From a checkpoint of a small transformer trained on Wikipedia.
Training: a variant of Adam for these matrices, 132M tokens, 8051 steps.
Each number is 128 + 32 x the weight over the matrix's rms, rounded and kept within 0 to 255. Layers, rows and columns count from 0.

# layer 2 MLP up, 768x192, rms 0.0957, rows 0-199, columns 64-95
[[128 127 128 115 123 134 124 112 117 134 144 119 132 122 133 129 134 131 140 128 134 138 127 124 131 128 128 124 132 121 115 126]
 [125 139 121 147 126 142 125 133 125 128 131 104 134 125 141 124 127 126 135 125 142 140 129 134 133 136 142 137 133 120  99 122]
 [140 197 158 170  48 159 154 176 104 105 131  31 111 114 152  98  88  13 132 183 126 151  62 118 192 105  75  86 157 123  70 138]
 [187 126 139  95 142 180 110 169  86  70 171 122  84  65  94 148 143  95 165 153  89 152  94 116 196 108  62 154 134  77  38 193]
 [156 118 109 179 105 121 203  92 129 200 155  49 136 150  83 113 122 129  86 141 151 152 113 136 114 234 157 108 115 153  85  71]
 [119 127 129 128 114 132 132 134 122 130 132 118 124 119 136 127 116 121 133 126 132 132 123 128 140 128 130 131 132 122 120 123]
 [131 137 121 127 125 130 133 138 123 107 125 112 130 109 144 130 134 115 132 124 127 124 125 139 126 132 128 139 137 116  97 116]
 [137 142  73  58 129 151 171 140 154 152 197  86 166 167 134  72  36 102 115 119 157 134 160 147  92 212 174 122 115 108 105 122]
 [128 132 124 129 128 133 133 126 121 125 133 121 134 127 133 128 127 126 131 125 138 132 119 130 132 128 133 139 132 123 120 116]
 [164 198 175  37 224  77 144 206  91 182 153 108 178  84 137 175 159  58 137 111 154  69 113 128 210  60  85 149 233  29 123 114]
 [127 126 127 128 121 139 137 124 128 134 134 116 141 119 132 139 124 120 135 127 135 128 121 129 128 123 131 134 130 125 116 127]
 [125 140 125 128 127 125 125 124 123 130 129 113 132 128 136 115 114 130 141 133 123 131 128 130 129 127 133 140 131 121 106 119]
 [115  94 152  68 102 145 211 145 122 165 224  97 168  76 173 142 135 156 146  85  50  92 132 169 129 123 145 137 165 100 102 140]
 [107  94 161  72 160 133 100  91   0 126 145 113 153 106 156  37 109  73 162 176 233 123 104 124 113 105 255 154  74 133 124 104]
 [139 145 129  64  92 166  79 178 113 155 148  50 124 144  85  54  80  65 108 128  64 182  21 120 129 210  96 143 167 183 115  41]
 [167 139 176 177 109 122 117  94  93  86 156 150 126 100 145 164 146 114  94  99  58 149 136 147  99 130 136 171 130 113 101  81]
 [131 131 124 133 129 129 140 116 122 127 127 113 149 117 136 131 124 122 126 129 138 130 114 132 122 132 137 146 149 119 108 129]
 [194 113 153 158  95  61 123  36 143 194 191  91 118 123 118 114  36 110 143 105  66  97  40  46 159  68 114 120  94 175  66 124]
 [120 136 122 124 130 131 135 128 129 128 129 117 138 128 121 134 121 129 131 133 142 124 125 134 136 133 134 143 134 126 116 120]
 [126 132 129 127 125 136 131 132 127 125 136 124 129 125 126 128 133 126 125 127 125 131 125 131 133 128 137 127 128 120 123 121]
 [133 130 121 121 114 136 135 115 117 129 128 118 136 125 133 130 135 125 136 131 123 132 121 140 131 125 135 138 136 124 117 124]
 [127 134 126 123 122 133 127 131 117 129 135 120 129 122 129 127 131 127 138 127 131 127 132 127 134 127 131 146 136 122 120 127]
 [136 136 122 126 131 129 129 131 119 142 124 105 145 121 141 136 105 147 143 130 117 118 118 118 143 127 139 143 133 119 109 117]
 [136 236 144 103  84 128  91 109 125 139 164  89 145 122 135  83  95  49 186 137 145 109 118 116 177 111 172 135 109 183  97  61]
 [130 133 128 131 122 131 139 124 125 127 138 115 127 126 135 122 128 120 133 120 130 130 125 124 132 127 131 134 131 121 117 128]
 [113 137 138 153 121 130 156 128 115 129 132 108 143 126 128 132 135 128 139 113 142 111 123 134 150 141 137 135 133 119  89 120]
 [130 124 144 127 109 134 140 109 122 131 153 115 110 110 147 139 126 122 144 121 124 130 132 126 138 125 139 151 140 127 107 102]
 [135 132 118 131 121 140 144 130 123 134 153 110 142 124 129 127 127 113 150 141 127 129 114 127 152 130 128 155 133 111  97 134]
 [129 131 126 121 122 134 128 121 117 129 142 119 130 119 127 129 130 132 143 118 128 131 119 124 137 125 140 141 134 131 120 125]
 [140 132 130 126 127 149 136 118 133 126 155 116 143 119 144 131 121 127 118 134 142 133 121 135 116 130 135 142 134 125 100 118]
 [135 148 119 170 140 152 114 100  49  88 131 140 140 147  82 127 134 150 169  90  96 110 143 123 192  47 100 151 181 111 124 111]
 [133  73  58  45 125 109 118  97 131  87 200 128 206  97 177  81  97 146 157 157  76 186 187 157 149 145 160 223 182  87 132 138]
 [166 143 234 171  82 138 119  85 164 143 207  62 118  66 194 151 143  38  90 161 203  80 195 111 119 109 132 107  76 137  88  34]
 [205 160 179 132 109 130 164 141  33 142 133 127  75   0 133  66 102 163 130 105 159 153 155 222  51 162 137 144 161 125 128 135]
 [131 131 117 130 130 146 136 134 134 131 143 109 131 126 124 131 123 131 138 136 134 122 138 135 140 133 137 134 135 126 105 125]
 [102 161 118 170 159 143 152 168 116  70 148 131 243 151 105 111  82 206 220   2 155 174 133 194 142 175 174 216 178  62 110 101]
 [110 147 143 126 198 121 183 133  83  85 189 125 162  68 107  94 163  88  81 114 134 154  81 114  94 143 132 167 134  92  95 157]
 [140 131 126 129 118 125 129 124 126 129 133 115 131 122 140 129 122 125 136 123 140 137 125 126 133 134 127 129 135 121 106 131]
 [ 92 116 189  42  28  84 228 106 135 118 173 156 218   0 119 154 250 101 110  75 160 154 163 156  80  48 201 177  97  93 125 162]
 [126 141 120 133 129 128 131 115 123 129 135 109 140 115 141 126 117 124 136 121 142 121 126 134 133 130 127 130 133 121 105 132]
 [124 141 127 127 126 132 133 133 125 135 136 111 131 128 139 127 128 122 139 119 134 127 128 121 142 140 129 135 132 125 107 118]
 [145 119 253 130  64  66 136 127 133 160 236 155 163  30 206  80 217 185 186 115 139 135 126 122  85  64 174  72  91 179 109 151]
 [128 139 133 128 130 128 127 122 119 123 138 107 137 115 125 127 120 112 139 130 135 132 123 135 154 120 143 146 137 110 104 125]
 [119 139  64 110 153 180  96 173 125  84 164 130 238 186 143 118 102 162 215  76 218 171  80 201 111 147 116 255 195  80 125  90]
 [111 135 124 133 136 132 122 128 126 134 137 115 132 134 126 143 130 128 122 129 120 128 116 129 127 126 143 153 130 109 103 108]
 [130 129 125 127 128 135 143 116 120 120 150 111 142 118 136 144 129 130 138 132 129 119 126 137 127 124 136 139 146 125 106 116]
 [ 99 166 163  88 118 146 104 144 140  55 101 144 167  60 108 138 150 135 164  62 199 202 145 193 104 108 162 224 172 159  95  22]
 [127 125 129 118 117 130 128 106 128 133 128 106 136 114 123 138 122 126 137 120 145 118 115 149 134 127 156 143 145 108 108  98]
 [122 129 120 135 124 132 137 129 128 125 144 120 144 127 128 141 113 135 142 129 130 130 124 138 131 144 136 147 135 131 107 117]
 [ 97 138 167 167  74 150 102  46 145 143 149  53 106 130 153 182 123 112 143 185 102  94 163 127 204 157 147 184  99 101  90   1]
 [201 217 155 156  21 116 136 158 105 168 160 119  49  85 121  36 131 133 129 115 132 167 138 144 157  59 181 129 147 164 104 132]
 [124 134 121 124 117 140 126 116 139 130 129 106 139 123 130 127 126 130 136 133 138 125 123 146 141 133 138 146 153 116 100 112]
 [106 135 141 151 169 145  94 139 177 124  85  71 239 142 153 111  12  50 189 134 221 166  63  46 132 144 130 152 141 157 112  84]
 [119 134 114 115 131 141 134 135 131 135 124 109 147 126 132 133 131 128 126 133 139 133 132 144 142 151 140 157 143 114 104 135]
 [118 168 178 191  79 113 250  80  53 147 104  65 172 132 139 122  73  49 132 108 161 101 141 203 130  98  92 128 255  83 100 128]
 [155  75  58 144 107 160 166  84 117  82 140  43  84 106 151 111  94  90  96 155 185 183  51  72 123 141 143  95 103 139  85  39]
 [116 135 120 127 119 137 131 119 126 137 134 112 135 125 120 131 130 129 134 125 138 124 121 129 138 136 152 134 146 125 107 116]
 [112 120 133 120 127 138 141 127 140 129 140 104 145 118 133 148 122 130 131 130 130 123 129 148 132 135 142 147 124 115 101 110]
 [128 129 131 121 117 131 130 126 119 126 132 121 136 128 132 130 123 122 136 127 133 124 122 128 142 125 133 131 134 127 112 121]
 [112  90 140 172 113  81 117 166 145  89 194 134 136  57 160 137  78  56 127 160 161 154 156 154 135 141 186 204 138 108  95  54]
 [106 252 214 158 193 201  73 121 149  96 101 107 149  51 157 135 130   2  59 179 145 175  80 162  59 140  91  67 222 149  79 101]
 [ 83 185 130 200 136 163 134 137  56  59 158 106 162 124 145 150 127 223 145  65 129 187 204 165 139 159 124 143 115 159 104 109]
 [102 127 112 116 116 131 137 130 126 117 139 107 125 128 146 142 130 125 142 124 145 126 122 130 152 137 146 155 136 130 107 138]
 [146 158 153 160  92 129 135 159 120 139 160  83 116 157 255  89 104  22 128 190 122 141 112 139 191  53  76 112 169 150  44  43]
 [145  86 168 165 104 167 142 127 161  47 110  77 172 140 154 149  80 176 106 127  46 130 141 157 145 120 149 142 131 157  95 126]
 [125 129 123 124 126 137 130 121 120 122 144 122 131 127 118 133 139 123 132 134 136 131 119 126 126 145 149 145 127 118 112 124]
 [132 131 124 125 121 131 132 121 122 127 134 124 132 128 133 130 124 127 133 128 129 125 131 131 136 125 132 135 128 122 121 123]
 [130 124 119 127 124 135 123 121 122 130 139 113 141 107 137 141 131 140 135 126 131 124 138 138 128 114 145 159 135 120 100 118]
 [129 137 127 129 124 127 130 125 127 128 137 119 127 118 135 126 125 122 132 127 134 130 122 131 132 129 129 133 131 122 119 126]
 [109  56 119 104 158 121 119 114 136  95 105 129 170 155 151 155 160  21 105 216 185  51 175 135 235 156 163 130 183 110  93  48]
 [122 115 123 127 105 121 126 122 125 120 133 115 146 130 143 112 114 107 132 138 125 131 123 137 153 110 126 148 144 120 105 133]
 [199 104 165 228  94 118 201 156  61  61 156  91  84 165  80  65  31 123 205 134 174  88 182 143 138 122  98  83 141  67 106 131]
 [136 130 121 127 127 119 134 106 136 118 139 122 145 129 143 140 131 118 131 137 142 122 140 139 127 131 137 132 138 130 104 126]
 [128 135 126 121 115 131 138 122 121 127 138 121 132 124 128 122 126 128 133 124 132 129 119 136 140 127 132 142 134 125 122 121]
 [130 139 118 133 136 133 133 122 130 110 137 114 133 126 127 133 125 128 144 125 135 129 113 130 141 128 145 131 128 121 114 132]
 [125 132 126 125 127 130 132 123 124 124 128 125 129 118 129 129 125 126 134 123 131 128 125 126 127 133 133 134 130 124 123 126]
 [126 121 120 137 126 136 132 129 135 132 127 110 149 110 148 137 118 125 134 113 130 136 133 139 137 126 145 152 132 136 104 115]
 [131 129 126 128 123 127 126 126 127 125 135 125 132 121 130 128 126 121 139 128 129 131 122 130 127 124 129 134 132 119 122 123]
 [161 186 163  75 125 195 111 172 138 108 174 113 149 146 171 154  83   0  90 162  98  54 151 181 140 253 193  36 255  79  77 133]
 [ 97 182 145 106 142 153  77 144  40 167 179 101 125  99 117 114 133 152  76 145 199 146  56 104  44  51 100 134  91 104 134 104]
 [186  86 123 138 161 126  69  79 112  55 176 130 142 136 164 137 141  85  95 192 143 152 129 106  80 128  94 150 131 129 112 126]
 [233 174 192  10  63 111 119 160  67 134 122  87  99  60 138  87 151  83 127 100 112  94 162 234 138 233 173 144 183  49 112  93]
 [133  90  90 146 187  98 141  99 167 122 136  77 102 160 171 107  96  59 194  76 130 147  82  90 158 169 114  86  41  79 100 132]
 [ 55 197  68 142 109 226  81 128  46  46 169 126  55 165 117  66 119  39  97 113 145 105  78 150 155 120  90 126 200  84  71 104]
 [134 120 127 114 130 138 141 123 110 128 129 119 136 117 127 121 123 126 141 123 135 136 134 145 120 126 149 142 126 135 112 119]
 [134 139 125 136 132 137 135 125 128 121 135 121 133 120 128 133 132 132 127 125 139 127 129 138 127 134 138 136 132 124 117 124]
 [126 139 117 128 124 137 140 135 130 127 131 116 130 134 130 142 131 127 136 128 133 125 134 135 140 136 137 142 140 131 113 129]
 [122 158 156 154  83 128  81  46 149 150 154  88 132  81 125 103 141 165 135  99 124  97 101 128 109 170 143 118  97 111 102  85]
 [136 166 106 158 206  98 134 134  91 175 114 103 177 103 115  93 165 176 111 162 213 113  74 172  80  62 185 115 146 173 118 141]
 [119 170 153 158 168 210 139  66 130  90 166 107 202 139 176 104  38 167 187  85 208 181  69 130 163 188 204 107  64  98 122 156]
 [122 136 130 138 114 143 141 118 118 118 152 122 141 119 136 132 132 130 125 125 141 133 122 146 140 130 147 145 136 113 123 112]
 [130 130 119 118 129 140 136 128 133 134 130 108 145 124 127 127 122 126 136 138 125 118 125 146 140 143 140 139 137 122 100 119]
 [ 85 175 151  57 184 170 188 137 159  59 119 139 128 129 143 108 159 147 198 189  85 174 100 175 148 172 167 203  94 162 139   0]
 [132 131 123 120 120 137 132 126 135 121 138 100 160 118 134 133 136 133 148 124 134 142 129 139 146 134 145 154 147 119 109 130]
 [126 128 125 132 130 127 132 127 128 128 133 126 134 124 132 131 126 125 133 125 131 132 128 132 130 131 128 131 131 127 125 125]
 [113 198 150 128  94 210  17 186 177 126 132 133  88 160 152 167  99 120  94 194 106 122  63  80 182 104  94  94 189 138  81  56]
 [166 131 201  62  96 198  66 131 158 115 115 169 132  90  71 203 129 180 191 109 142 114 143 214  78 138 186 181 106 148 127 130]
 [133 133 119 131 110 124 127 100 132 117 156 105 142 122 150 113 118 120 137 120 137 117 130 115 147 146 133 148 147 131 111 128]
 [161 194 181 118 136 200  80  35  67 122  96  86 187  63 214 133 125  63  86 240 100 182 118 159 124  86 105  84 229 143   9 140]
 [135 128 122 126 123 131 128 121 129 126 132 122 132 120 127 130 127 120 133 129 126 133 126 133 121 129 133 129 132 118 120 125]
 [208  36 135  69 104 111 212  39 117 182 190 122  89 126 196 122  70  92 126 212 141  73  95 116  80 137 184 127  95  84  77 136]
 [125 133 135 138 118 133 135 132 126 143 144 110 131 116 124 134 134 135 137 125 134 131 124 135 122 130 140 144 138 129 116 127]
 [ 78 163  81 168 110  71 159  66  99 194 162 118 150  63 148  51 156 138 163 101 220 140  60 108 210 103 165 149  72  81 108  39]
 [126 135 122 125 118 123 138 122 122 126 138 124 137 131 130 129 126 116 145 121 142 128 127 131 115 135 136 132 149 128 112 116]
 [ 86 140 129  89  77 147 102 126 103  53 137 129  57 176 105 202 150  40  90 177  86  82 135 144 151 228 187 163 171 150  94  61]
 [114 126 145 116 124 167 174 119 132 133 187  99 164 140  83 159 107 157 163  56 148 115 134 181 163 168 151 156  64 136  74 129]
 [134 124 124 140 129 146 123 131 121 135 139 108 145 126 142 138 128 119 141 145 134 133 121 136 136 120 131 149 130 111 111 127]
 [  0 177 169 194  47 197 133 158 145 125 177 102 108  72 123 162 111 102  78  72 131 151  88 149 147 131 119 103  65 161  85  29]
 [121 133 121 134 134 125 130 120 122 139 135 111 124 125 125 131 121 135 126 139 125 118 138 131 138 134 146 140 126 124 104 117]
 [119 131 124 124 131 130 134 119 130 129 138 116 131 119 131 133 129 129 136 130 130 126 133 130 128 134 140 140 135 124 115 132]
 [ 89 105  54 191 118 199 168 147   0 131  84 103 125 139 157 112 120  90  98  90 129  75  64 139 173 162 200 218 179 116 126 113]
 [135 132 128 128 124 132 122 133 124 123 133 117 136 119 128 132 133 129 143 130 131 126 126 133 128 129 137 130 129 116 119 124]
 [106 188 111 146  80  82  64 141 164  59 110 115  91 168 168 162   0 112 163 156  81 118  41  28 186 153 162 202 137 170  81  70]
 [133 129 123 128 120 133 128 132 128 127 132 120 132 129 131 140 127 129 129 129 124 130 130 131 129 131 133 131 136 129 116 121]
 [149  44   9 110  89 100 191 144  62  80 190  42 217  16  95 124 161 171 169  19 116 109 184 157 114 118 220 218  56 137 108 140]
 [132 130 130 129 119 133 126 122 125 122 133 122 135 122 133 129 124 127 131 129 132 128 125 132 137 129 133 134 134 126 119 122]
 [155 207 197 192  99  83 211 169  48  71 179  81 134  37 216 169 123 100 187 112 150 233 101 123  97 118  57 173 122 156  69 137]
 [124 132 127 124 123 129 129 124 129 130 134 126 137 130 137 129 127 128 129 128 129 132 123 134 132 128 126 130 129 123 119 130]
 [165 118 149 166 141 213 134 171 134 176 194 112 112  13 115 119 165 189 237 150 134 158 117 255  93 124 168 148  77  67 113 138]
 [150 200 165 158 130  86 120 118 127 148 170 118 152 123 102 208 135 129 126 199  36 104  43 127 140 186 112 162 108 117 132  52]
 [ 51 126 114 199 122 140 163 106 124  65 134  95 149   0 183 144 137 120 173  95 191 122 186 180 135 122 177 127 107 115 101 144]
 [159 160 115 138 128 138 145 127 115 111 156  89 130  98 122 145 135 120 143 116 141 128 136 147 139 115 126 139 154 129  98  83]
 [129 138 130 132 117 121 131 128 133 136 135 112 150 121 129 131 133 135 141 113 137 129 125 138 135 125 143 123 132 132 115 122]
 [130 133 113 135 145 145 127 149  85 109 130 103 161 128 143 123 121 139 135 147 134 142 146 133 123 151 184 152 105 152 104 130]
 [100 163 112 127 127 162 160 170 182 151 189  84 175 144 198  72  91 109 121 147 140 178  69 111 108  72 139 160 125  95  84 152]
 [131 137 126 144 115 133 134 137 128 124 131 123 139 104 159 144 139 135 138 125 134 131 129 134 135 136 138 148 122 112 111 128]
 [127 137 128 137 114 137 127 125 136 121 139 116 132 123 129 123 130 126 140 135 137 140 127 131 133 141 142 133 135 133 114 120]
 [100 120 127 132 128 149 134 124 121 129 131 123 145 123 126 132 120 137 132 130 149 126 134 146 150 116 148 145 139 111 115 126]
 [135 130 118 117 128 139 136 121 129 131 127 111 123 132 138 130 136 132 129 123 138 130 123 123 134 127 126 134 131 126 107 122]
 [200 142 133  95 148 163 120 165 137 177 206  98 189 162 144 173 209 157 147 126  82 190 139 112 126 126 130 168 213  83 101 183]
 [121 125 118 130 127 139 136 138 125 123 147 120 155 119 123 126 117 118 133 133 140 138 120 131 143 138 131 138 131 128 108 118]
 [125 141 117 121 128 133 133 115 133 129 129 115 119 129 124 138 135 137 138 127 132 124 131 130 140 133 138 138 135 128 114 116]
 [142 132 105 134 118 139 119 117 122 134 141 109 140 120 133 122 132 128 131 120 131 135 123 129 135 130 134 141 142 122 104 126]
 [145  49  90 186 125  80  96 123  47  92 118  28 132 141 184 118   4  55 234 227 227  14  99 198 197  67 159 155 144 152 107 175]
 [130 139 126 122 116 125 142 138 121 124 134 113 139 119 142 138 131 120 139 127 133 133 122 126 144 117 135 144 135 112 114 123]
 [127 145 124 135 111 153 146 132  98 131 139 101 129 116 131 133 139 145 140 128 141 162 118 132 156 142 142 168 145 124  96 105]
 [122 140 121 129 136 135 142 132 135 128 136 117 144 128 143 141 139 127 139 129 135 129 119 141 139 138 129 136 139 125 107 130]
 [221  77 135  67 131 120 101 108 104 106 199  89 140 124 108 170 169 103 105  60 171  42 161  82 200 132 162 171 152 171  72 122]
 [ 87 150 136  94 174  50 103 148 133 154 138 113 199 128 107 192 201  92  97 139 175  87 116 162  67 162 138 195 134 102 125  96]
 [198 188 109 179  85 106 222  52 125 179 137   0 119 118 106 156 152  73  82  84 142  90 158 161 172 251 190 104 116 180  16  78]
 [132 133 127 124 121 126 132 121 121 129 138 111 143 127 145 140 122 125 124 138 119 128 135 127 139 134 124 125 145 114 108 120]
 [169 101  90 186  32 147  71 138  91  85 223  51  75 137 194 135  81  37 121 123 100  64 129 120 146  85  93 107  88 149   0 107]
 [188 138  99 150 114 118 103 123  30  59 148  73  95 141 171 126  54   5 184 178  89 139 140 101 236  97  79 103  88 176  76 152]
 [126 135 120 132 114 140 130 124 122 127 133 117 133 122 131 138 130 131 139 124 126 137 122 135 135 122 142 129 139 108 109 123]
 [123 145 140 130 128 145 125 124 119 130 133 116 140 129 136 139 117 119 133 140 129 132 131 137 133 124 137 140 141 125 107 114]
 [129 115 117 127 122 139 153 117 120 114 134 105 144 117 146 130 116 119 146 128 133 134 122 120 145 142 129 157 139  94 101 136]
 [110 139 131 131 124 134 144 119 146 121 134 120 148 118 130 156 135 130 141 128 118 137 122 131 122 158 148 153 137 107 107 121]
 [166 149 128 126 158 131 130 113 126 122  80 120 151 163 122 157  91 137 188 177 125 182 133 146 110 142 165 190 212  84 137  58]
 [145 165 154 186  78 146 138 140 148 144 142  29 139 116 113 115 111 118 126  58 145  77 146 171 142 181 247 111 104 112  50 143]
 [150 150 206 167  52 160 123  57 144  82 152  54  91  90 255  48 124 122  79  79 112 179  80 197  98 190 140 109 153 117  67 156]
 [128 138 135 135 122 132 127 127 123 125 139 108 133 123 143 135 131 113 144 130 131 124 111 124 129 130 137 136 129 118 111 128]
 [180 147 112 106 120 108  97  69 148  71 176 122 174 182 255 158 104  80 197 104 206 138  95 132 160 124 105 168 198 137 121 141]
 [185 133 235 124 150 179 136  81 121 140 186  99 174 119 215 169 145  67  65 173  91  98 114 163  75 135 185 138 126 103 100 141]
 [128 128 127 129 126 136 134 127 132 124 138 117 130 118 135 126 122 124 126 124 132 132 123 135 129 128 133 137 142 130 115 121]
 [118 135 123 116 124 133 140 120 142 139 126 106 133 123 151 140 124 136 146 140 138 130 138 134 131 143 143 149 144 140 108 129]
 [131 138 119 121 118 132 133 119 129 123 132 108 140 118 130 124 130 119 149 139 136 126 124 134 132 130 143 141 140 127 112 113]
 [ 94 123  98  55 109 124 184  25  89 122 166 104 220 114  96 135 123 142 189  87 215  45 174  82 195 199 185 183 148 153 125 151]
 [163 155 145 112 232  80 177  89 150 148 125 123 114  87 125 132  93 112 146 145 191 169  86 158  67 152 232 136 132  95 130 132]
 [ 93 230 143 118 151 158  45  75 150  50 108 105  86 168 136 197 142  83 185 116 125 150  72 134 138 144 165 124 152 156  80  69]
 [133 134 124 135 127 131 126 127 128 131 135 125 135 124 133 118 126 122 132 125 127 134 128 127 140 123 132 134 134 122 119 116]
 [149 106 151 179 129 102 228 142 190 113 130 121 159 158 146 146  91 102  92 118  97  92 144 223  96 179 199 147 122 152  65  34]
 [112 159 105 164 191 119 142  94 130 135 134  38  85 181 255 248 123  49 112 113 153 110  76 184  77  95 103 115 112 155  76 156]
 [190 217 168 111 131 117 157 156 135 143 185 128 170 122 182 114 137  64  75  93 113  74 178 154 144 118 174 157 224 175  99 140]
 [127 128 126 127 127 128 129 129 128 128 133 124 131 131 131 129 125 130 130 125 130 126 127 128 132 130 130 128 129 124 125 125]
 [124 129 129 144 125 131 136 117 139 126 131 100 143 114 136 151 131 128 134 137 130 131 120 142 141 125 142 141 135 126  96 123]
 [ 71 199 222 106 145 122  91 145 107 107 210 113 153  89 145 186 159 106 122 156 170 181 197 128 189 163 125 206 167  32 126  90]
 [202 178 172 153   7 111 209 153 145 147 220 100  78  45 221  91 102 193 202  52  96 170 113 213 147  78 170 119 204 132 125  21]
 [ 99 113 129 179  75 217 143  37 187 118 162 119 172 158 204 174  84  99 159 118 121 119  43 128 192  84 131 145 128 182 110 119]
 [ 76 208 160 157  67 111 165 161 163  72 213 105 129 113 145 130 150 233 162 126 105 107 120 105 218  96 117  93 125 146  69 181]
 [124 144 127 135 126 135 132 120 118 133 135 118 142 123 137 126 118 117 133 126 127 129 125 134 137 131 144 140 136 121 109 126]
 [ 76 230 172  98  73 181 131 100 134 102 131 122 180  67  71 214  79 113 123 127 169 114 141 100 188 114 171  97 160 171 122  96]
 [141 231 198 208 132 202  84  62 173 151 149  89 122 127 164 148 149  96 124 152  73 190 109 170  61 182 132 101 109 164  53 134]
 [131 135 123 136 125 129 129 117 110 125 130 118 138 117 128 132 122 122 139 126 137 129 117 135 132 133 123 140 140 111 107 115]
 [110  85 111  88  32 138 158 105 142 159 117 117 166 133  72 106 113 203 167 180  70 122  81 156 165 188 111 103  98 133  81  59]
 [ 65 129 174 146 102 193  91  98 186 187  86 150 121 109 114 219 149   0 128 153 172 147 122 151 155 178  86  68 228 193 111  66]
 [181 255 106 161 149  58 160 196 222 113 218  93 130 162 139 206 178 162 127 161  75 156 107 144  87 137 135 123 255 120  50 115]
 [124 124 125 127 111 137 124 118 122 119 134 111 133 126 141 129 143 125 138 134 114 126 115 136 132 134 131 136 130 120 116 113]
 [124 117 123 141 120 132 115 123 119 130 133 114 135 116 146 132 129 118 127 119 144 138 119 122 136 128 133 137 132 127 105 130]
 [133 121 124 126 123 136 132 124 124 130 137 123 130 119 135 125 125 121 132 123 132 127 127 124 130 131 131 136 132 124 119 122]
 [115 138 130 129 128 135 142 121 124 122 135 105 139 110 112 135 132 124 146 135 137 146 123 129 136 124 137 142 125 123  97 128]
 [ 56 131 109 239 148 165 166 216  34 108 156 111 231   0  76 126  47 149 198  62  92 209 152 158 181 115 175 225 194 145 141  61]
 [184 255 105 120 109 136 131  75 180  63 162  51  50 151 133 112  70  74  58 136 128 127  86 138 112 139 154 109 131  95 119 123]
 [129 139 117 117 122 125 133 123 123 127 148 135 136 130 134 136 130 135 139 132 137 127 131 133 132 135 145 138 137 108 107 115]
 [135  74 140 149 138  64 144 131  63  21 124  99  95  68 206  93  43  39 134 157  81  87  99 147  92 104 126 120 205 221 125 130]
 [133 133 126 131 134 130 146 120 129 126 135 121 133 123 134 125 125 121 129 121 129 133 128 133 131 135 134 138 137 130 114 123]
 [121 137 125 137 131 130 135 123 121 130 142 117 134 117 128 129 131 124 132 133 133 132 126 127 132 134 135 135 133 119 115 121]
 [105 141 115 107 126 140 141 125 129 133 147 101 145 115 138 145 150 126 139 134 130 133 128 127 144 154 150 153 135 108 105 112]
 [149   9  95 124 104 162 101  57  43 223 193 133  98 142  78 102 153 160 255  99 182 204 142 106 204 108 120 149 117  67 147  53]
 [ 67 141  87 172 177 111 113  83 127  65 111 101  91 151 185 147 141  59  94 140 155  58 154 130 133 115 141  90  99 141  99  57]
 [ 63 174 127 192  85 126 130 189 100  55 124 139 155  64  53 137  83 131  73 130 122 176  56  59 165 129  62 115 202  96  93 148]
 [125 124 119 125 122 129 130 124 126 121 130 116 124 120 129 135 133 127 135 129 130 129 122 132 127 124 134 140 131 123 121 115]
 [130 134 126 119 119 136 127 127 125 128 136 122 133 125 129 119 126 126 131 119 131 133 123 127 136 128 133 131 133 128 119 129]
 [134 128 126 132 124 138 126 129 124 125 139 121 133 121 129 116 130 121 140 132 126 136 122 131 131 129 139 137 132 115 108 122]
 [124 136 111 130 120 128 127 126 138 130 116 109 145 124 114 142 129 120 154 139 136 129 138 141 131 141 146 133 144 135 100  98]
 [133 136 123 133 123 143 134 114 121 140 152 100 137 117 149 146 120 137 134 133 121 144 126 139 137 124 145 142 139 107  93 137]
 [126 183 147 173  64 196 122 186 168  47 192  33 116 146 253 207  58 107 161 154  83 195 146 151 158  58 123 145 121 117   0  92]
 [127 135 118 130 124 125 123 128 124 131 128 120 133 126 141 123 128 125 142 133 131 139 121 128 137 129 127 146 133 116 114 120]
 [128 142 126 130 129 125 134 126 118 128 135 116 134 125 136 126 131 121 126 115 129 139 127 136 129 135 131 132 136 123 120 117]
 [137 134 120 128 124 127 135 128 127 122 141 113 136 128 138 134 123 129 137 124 133 127 118 131 132 133 133 132 139 122 113 119]
 [120 148 138 138 129 129 131 125 106 128 133 116 140 116 122 124 127 122 127 127 127 135 120 133 132 128 135 126 126 117 108 119]]